Weights of a small GPT-style language model, trained from scratch on English Wikipedia.
Size: width 64, 2 heads of 32, MLP 256 GELU, 1.11M parameters.
Architecture: LayerNorm before each block, biases, attention and MLP in parallel.
Training: a variant of SOAP for these matrices, 141M tokens, 4790 steps.
Each number is 128 + 24 x the weight over its row's rms, rounded and kept within 0 to 255. Layers, rows and columns count from 0. Numbers have three digits each. The size before them is the row's rms in percent of the matrix's.

# layer 7 MLP down (transposed), 256x64, rms 0.646, rows 203-255, columns 0-63
084:123122117137125100134144134138168166159141147121181133151143081113104140117139118164071142117107118113132156101106141077115153129094132113110120142096127104068142121132140087095139149142134093
112:129130108097085093069136113115139123141121164175134120110137152075132121151145128105168132122116153120149132119141101154157119174165092119112146151133113149119154132145184117109095128129122093
106:139123132102115147113124172148123123124154152132123151101154111152102098160179103128112142147134086073121143096093147146119091150129139163145110145147102162106100103154138168144089144120161116
095:113130138163124100163161104118134155135123153149146120184131169120128090126178158090121133123124111128154121094162136145099128112129143139176110134120157130127167139078107095104147116094165127
097:138118134161135113124094094123128084129149124142152139164085155122164172135123106122146167115122150117125099156138194115125128120119128135123143093098139132110123141137135063063119113128125098
102:140145109127110096145107146133153108125126104098146149127102168134141112122122119155123113175134147133140145106105150084130124099198115139122075152125136141132148069113139117133150160116193139
089:112139086094124108158114166134128163167150127143091165143117090114144172143082129110104116171139155170130125113138138110128170155161138118114112141139177133108139144106126111138159095126116154
104:162082117125096117145139145147134083150118136110108120136142111174098107139094146088122140146160127162106158116087113144093153137177137097131134157167131155146111110107150145113144148124113079
103:152167140122132114136149109119101112146151124136130088145092142150130144096141126137191116125146177108127157141089125133083087094192134123114155088105136127120146139111135128082131141108152126
095:114143079152149135105090136153129096168109118149161128138131114128103146091101104125071102138070158147119160111145133100108103149132129147107087088136132127150124119145149112101113168150111136
114:094135122126118145126120083129153166155091132112120130110152148120117145155065107141113129111110133137096118152138096157104144088139124092084109148101149110134125124154078119129081143093174125
089:143112125129124181163130180078134133139126127121116127141138102118159095102132095123133111143109109149155161081166115116127086091126091105118089126136106087134123136157109127140125082098154119
108:121148104106137138060128133115098118122126149149153141153130127135121144128113097148128087070189117128121162139175134095152116120120158094145083153173144129161121128137138144140142115101142148
092:100152067138155126123195114133129121090151135108144127115120088138140137148123091107110130102115148120072134093153158142133104110118107111109126089159157144144116147089109152145110115133089129
112:113108165127163133132136126086135175138140154105134132145145068157138131133158145112095099135134082080141121145143146144098134126120149124098085103172137120123119122110139157136094117070104130
112:163138162152125098129118130122148096124143103117120160115115141122095134140119125110143138139088130188124142120105113097098145120107100132158152161068122180107133095100125176107150152105156107
110:107144136110173145125152115106139168121128106107143119141144131140106130147115137160129149140061087153089149103169136103114139118119141109113085140135159110133121127079099144143158140061117117
084:154156103125100115127118184111147129130121136124140140103133087123151134145188104105126113139158134105115176148117172130085111123172104099099100134137156149120115149097122126104111171105120165
098:180113115132174152132168135090127108128129155105111127138130106118131155134122133133156127089138138135069147164137121160135130142123162073111133172153097123187096126123105138138147152107119107
094:123112114133138086134163132081157114167130123105084121119090137136147161111079153106093060163134115111152116138154099133135138126150105101150125156100150154132120102156152097131126148143133114
103:128172129137133145125126131126132135116125117134143091088165124145124151102106119120128122097139158141082147120151150171143160134149118120118135078158100093197117157120089158125123146155072127
079:137120159166097132129167175116149179148140176139131160144105099119108125136208100142149156106154138113157137130109136140113103132131157128133162116097132134113109126155112087130144117137157120
122:155133155124073164162126145128146167089127103112116116178112141114163132150131118170134117147105118178091104111112136150122131111121123131097096146134145128137166118110116144162153101168170116
109:130084122122126150191151148169153138109117141150070097113118155125123163126120131140153121112131130090146115108119075144143148075118106119138116132123097121171125150115102119173124107160141116
066:162114157162158120119172129132100149126159111125121129143175138096158121099108152186122179083091170147141157158130129115121128118163152131171122133120137118102131145083132123140139126117149139
088:134079094111131132126097161138160132157132144089122108131107128172131152135137134159121106152139123116154137145142104115117093125127058160134112110128111164118113144075112085094115150108111170
107:116158128111117156142079131121139159144160121150149115114156120183102160125115155115092133110147145143141115140165128127155163097091212140136116169122122126119112084123148137115119117119107139
106:116105116130113150120110151135109151167135059117148150115114151159152131166138146107116173126148150138134144155100096127145143142115122130185149124134145146058136123147126118126115119144106187
096:130115160106084106105141160085111115162143191128152119141132097172105140125126141106123127122122135100100178065109134127127105110108122129146127117109111150126124107114130089115114150122171172
109:143066149111115090123134148105196126168125095137171142124177088100113098138141121147135152123129103142122125100123107102108162113120138130145127166142111138087110127102119113145166153126147131
097:144103109119141126161126095162098140149093134160121115144130129094150138121152129137148111127115172118105132139156098115155131144107148136130159087070127077143124182136135138138087109076127163
099:129139101129124164135179108083103134118152125143164134119102124136126115112107150078109100137149122129146167130126179145060137147132124094128127177127173148156140132123150130093148112130105105
081:124110082150115146130114140076182122123075096112116127120126090100189126095127136128155120111161152159137127128161116141132139159104112146145105146137110111124157125161114130156179148134128154
091:124090141114177102114085095176121102140128165077123121178109138141112168103128131125115134117129167163144138145122138159129137122141136149162156119126157122127077180145146109146145137146138129
101:140097123101116111162132144104115134132133087126131142142128108169173124108126144129137135102122097136148156166147156108175128113095133160089121109125100148068127163151141121136122113181082154
095:139103132117097104097148130143144142130138149131116137085167118083076086132132130159138102073111142120129114090124109133153136111144126118136119147110110172099103123131167086155157140159096164
113:164155195138125137176134144142129133136127111115119136115152166143130144148160163114070144148108128088098160097123135116118098081161109134114135117158134119150156132155141125146112103115176133
100:109167132098118092107121166109134130095132146130101176123110139119109120113150143101124174158169130101111131097120102084107120141138154090107100161133101124113152117144167117119162082162104123
103:138088125153171177139178114099115118095110141166140146171096115123181112089129092098138102104129110156131108122124153134107117125119108157120155152106103129087130154124132132132088099124131139
109:137179094150154163134139176120113155121134140159108077116103131108108113158122122113162097103158148129121109133170121109091130166150159122102109129113128137121137066124163128100098103132138143
112:150128139198112139117126125107136142139151133082148160155135146136102071119123136077116165146126120152152151118074170148107131133116097127167137133101132118101162124105152119135130119086140142
083:112148092167147102146130163150139129121143151133124091125152169132131116161146141081152112136122144086130107160126133160108102103149160100113148116084159114145104090146179095163110136128110133
114:125179169097128128156157147119150149086113153130126128108134135083124144128097110100124125087076154090134119078138116114166154106153143141105120128177107111154108133120116118154136102133150101
105:130171132123112134094143103187087148150126119094130083107179162130098115160102145120120113122133146115107120138123157109155141162126112112124100164092174109132125079126144164102126112128116138
099:128131155135111083065142121122104157143150131093184158159132127122141119117107097129140091113123120171133128119143151155134168125133110132102108154118145114125106065132167100136156137148084127
088:138153132134060148094110146124156091142076132134119136150080106103156139140116153099109118130122137144153172148123153127099122150104119187122108112108117163134118146114111167104100124145098145
136:143152163160103130148097157104146136143145113164141135119146157145101149101151133090095130069107098162135111144114113139099171085142141095086116099138115130155139134136144110118099101161135098
086:147157132138111102099156145152141138153105141139141126127139131125092147127114147094153118082132135156092107081114121094111157070160122150109139109074105102154153157099122116092087135119134112
108:158109133131141103131124150126116116097119103124168129100106116103162116104140143097118107153153120128082199150124184119108094102086142155153157133150116155126147123108102115122138083146120157
099:157115108146123105145107114071105126148169114157106151119176099120141105125147147109117126125189134159164146135118122077081109126107108128107134115124100126086149111131107100147156135104146103
070:153106154144136130156156123127132153154139155138104131159119108160119128175136165127101128152128114121128177142119118107082145136122113126068146167072099112104138124135141083087120126151137088
125:114147137081116094126156128129090149178145108109143120113146156131161109178134096111089171143097146106100111121140146153143120137153143131118146128134152150124129141108125120193141144086172115
120:111133126140116139115159117133158128163124132112098089128134152157118122155128140163128180113132161105135162133124090149149158148156128118148124128175127076141104119072120136090137115103071097
# layer 7 MLP up, 256x64, rms 0.62, rows 204-255, columns 0-63
096:133113136144116112142102139131154128094126172150145112079091122117141171145134123099172132097138127128124064158136126151100143161144124171147094147164144159159120126162165129160141116151148129
102:115110173119109137098119103153142125115089149115127187125159168094117103122144103185103149149154124162162146125132146160120148127136146142105111120139110128178121154149130136107139085085148130
097:202143089129107135145087117163146123105123105141136174135118122139175094106094155132107174127167117088112128116107126139124144130138157120148133125125126096134072141144140127110157135117101104
099:100127137134125165131112129094139114073151142133099094099157113153118150114060138168161110123114116130134146150142079127120155117162126133114102132099142114106127139090137123166182105099127116
109:168141088137172109130128104130146149098122121133138131173137146147104179081146110122167159152155117125099084137120116154141111153075131128151120154103112118146096134128088119090139100113109131
089:115111113130119151119126140142117112182084138128085077149176143105131109126124141138165105100143128121137139166099114172124123135124096148107110144141155125128184110151093151162134135185132125
102:118169147129149101115139110164113143132130090098115138125153124095150145109109133117062139097099116131130127131188083111109142098101146153158131162115143097125152137116101164109113124088096120
100:097102142133110087109117120090131117082149142105123136125165127104123148171158134112106142152154082120076147147152096140151176151158147115143158135111143157146134158114089128130165128134142158
096:104094106110101150089130146122108110124148140091131129144145093119110122124159155118147130170144098126090151159149167131132145101140148137170163137140108141124139149146130154152155063129167177
108:116137145159109135150091088116104130168143096118142122147134137105126127133101143149141163160149132119138165136144133145104108118123154089120217157138152106137114152086131151138131069120132141
091:124121138126143083095116150113103136112122131090128166120151161128076174153137107095157141150125100079138076108096092131134139108138167099133125165158115133131139167134151146107119094130126129
100:148092186119107140167122119106123176146135116111119087127138102138179123136086135144106133143121130126148131122133120165096165086130143114154159133129117119143123152128147144141156127087176183
103:148142130095114111150111141152127130090106127104096130173155122108093106070129129132116121103139141147107102077131168166135091112114145116086150121133130088120132130109142115122159095167088158
095:128133166070133130151101121130131071090097116130118122142169131121130118094106147184119098140068115108139109129112109149142117165164121118151155178126148131132115145112121120152110146148122159
099:101162144146068140171125085157078128137155143120149133094112126154144135100078120104169135128139132149116129136166123146129115108133143140093106113164148115167153183139132135121106138108123113
099:118158116132101144119142142167120113162103121148131083123146158160112146114102140145101086089143086111080106162118118136151112104168116116158169102121182107137148104092137122131126102119123146
084:121123155152124135098139084130168156134123113162106077100124140139138151100135084146111141136135103125141148131111104182146082154121095162096144124096125096109148134084134129119087104117109099
090:145123107147103139098094116094095096133115141108075138097130119117099125173155118156092126162146148112085075127167142129145127125135118126129160140149120110159103121117129157179152117118162155
096:130107086160119161135137119118134146108068130129182108151102140116141192108108154111142098097109122112119103119102111116119147130164154117110112107166121156152140167156167153132152139101122134
104:107116169131117142171145089147142117111097136140166176104134117144070112094114160144123132132117109139110153096092158106147142124133125117107143132128140148161114107134161149149158091122178168
090:100140111096128108119096096122133092109123089156123104151162152105112134181082139119136090126130076147144118117156145123119124098154132148153126107163115101152158164134153087098116139137121091
098:130108135130153120117128120131149169134160174138126176092092103162120116121134148146122104163116145170103109139098131106111153136143172097105140174151120155157105135152108154111128080102091129
124:172087105116077143113095066134122132106113110099153122131116131123153173096126147133156145125116152154122133125195125139098132082144125124108102113167130134159155123135120112126108150161137116
089:116154105110149146124081118112167118128083109126122120125128143163091140154157087085144129196132107148139107094126094133139127148088080146092124103145132120153125096146126113116147158143138139
103:168135118135149157151153107108081101115143139109101139105170169105093117124168098155143147176098128083121136132161148136116132109106163145110127150100133078141144117121095140148116103133110104
102:129114130083145140166140096140140117061136153135115163146125103124109076147132134089145111129143084141092140137125126136128117174162120103104126129101135175148146111167127117123168114169116131
107:077116166104103092103132135127132071135104144157158114080124105148175136113109154173108122145117116125131165178130166116130119143124124127091138155107125106156126136111122138132162106095125099
098:124116095122095186157131103163115107118116098147148105136148141124110129109167140148138158122170098155135100134147171122084153121122087110122112136165144178109131127110104096146126132175145123
112:160095108130162130107139131194141076131145150123113134096140153154164122123129114126097144121132112103117123105164100131140130109111160130118091158142115106150133120201098118133134164157095128
095:139118145131139149134163114144128123151069082128169117122146120124090149123123133138104106095116132109095149111131132121134135122168102103081104133103106162149132097170127141160152102106197138
099:123145153143105095128112131138119110127075067082130157130143087133190116138155135132117129129098137111110120135186107125162124140122152129113190154151129123134134090109104143123112109136102137
091:106141133156087134134159111139100149149109109150106094132164127105112108121134137187123098121150087147106123119121105125108149132125082143181172119118140135124148154132108157135089095073106129
101:117177140133146082098121140139136150117150122113101106130106127137166128134146100116069119126136086114139122165141141128136114146065129116128117170118116079160130123150074134083107117145114111
094:139128136127110163119155102132144147101161108184107117120142117110132149095151138143106149149111132150079084103130099163091124104130141155133121137178120099145092126119119103110185118094152154
103:099121136148108095141121110079087139114094156081106097100141129124175137129137092154140154120164122150126142160173133128081136099111148115130137141160151108116095130139124180103107102131118128
094:147119135140151106132122120138139137165094131136118150084088109125169116151074147157163095085089095162132084137126113132117131097149117125101105127133092116141094103158139171145151155132134144
100:078098135120096117136176141122080179117123073106109104142128131125149138115109159130088116098140104170115122144157138153148122143151144107149085149114175142121118131154119162133105110114139139
098:128129107119142137151133120135124124095128064079123155154146130112108122170116076110131133134116115141138156093134130145151177108170143082133135112100162095145154189164113135125122130138120130
108:095158174118123105162094137143133134088124073110139139153142121080109141133126081132130134103166145144173104136142109115107137140057114119110141144114128139160133154096139138134159155148128124
110:136114131086110113099143125119114089116128099142116140082162111152149123135116096130060098156147106087135120159145110113134116132084149142131113145133134087122110080147099135145150163171150115
099:137125150138143144135114087162110102140183110099161161098089087146113155151136124139148166115120109110146094137130140140115137109142160118102149096174162165110119083146111114161132139101104138
112:122112117101131148110130075140118134101125125109147147134123148117113105117148104129150134144127107101159133092107123132099145161146172119101138117143129179105135182133155163176078105085086112
108:146107127158109141131103103115138081152098105112154142142129154121158172123161127094162127159212103124080098114162140114120122123113138113127129144159104122100124148134136126164115128114166123
095:114097157100114149160136143134105148094112127108177110111119137112149203139109140136114118075097125140124124165134112158075147127122137118188153136124114139144139131116146107153164105147116117
092:142095116166100137140137154144121131113128110109135137083114083142092124097137128162143122121089137097091135080182106131074127122116107138121129139167137156109113163106140153103134152106167145
110:092121154169135127136157126090122124138077116145182099098161124113133127106112158134138114087119100162107114191127116155086146133154119155138161121093139116107159144124106121144158128146141111
094:122109128109122145144108100094124147135110128171099090103114107186115170125133119147142153068130157134149135152145164154141107136124105109164159163093171127169129134159136104120145134130158120
109:129156130148157138134099039154100118184095110126134153098111149127136102109157080141146134161158142121153114109101101136123135157141111145107127136131131127119105127130138106170116120108129084
093:149128136121122118117105160155153146179154159134090088134156138100141138127119137150116149137111092067126112124146152139159175179148184113144165153119093139128104145121144125123143110107131116
087:131127170124117099127154136164110093153107074106148135143122130132148113101163146135138159130118152150142085124094168166182087105161111126126129131177155086124123126126148133147146143129111154
098:131156135070125091138146098122073144128089072150129188142117137124134138144127128151159128122127109117115100119146144169093140091119142133141123109157126130138106160137075135110156146118095126
106:154142130068113129160083134210163109113137166123112140122134144141090070111095094132133123134144113109149153099141120126123155143097169120152128132134128128143161129145120140116129142095139140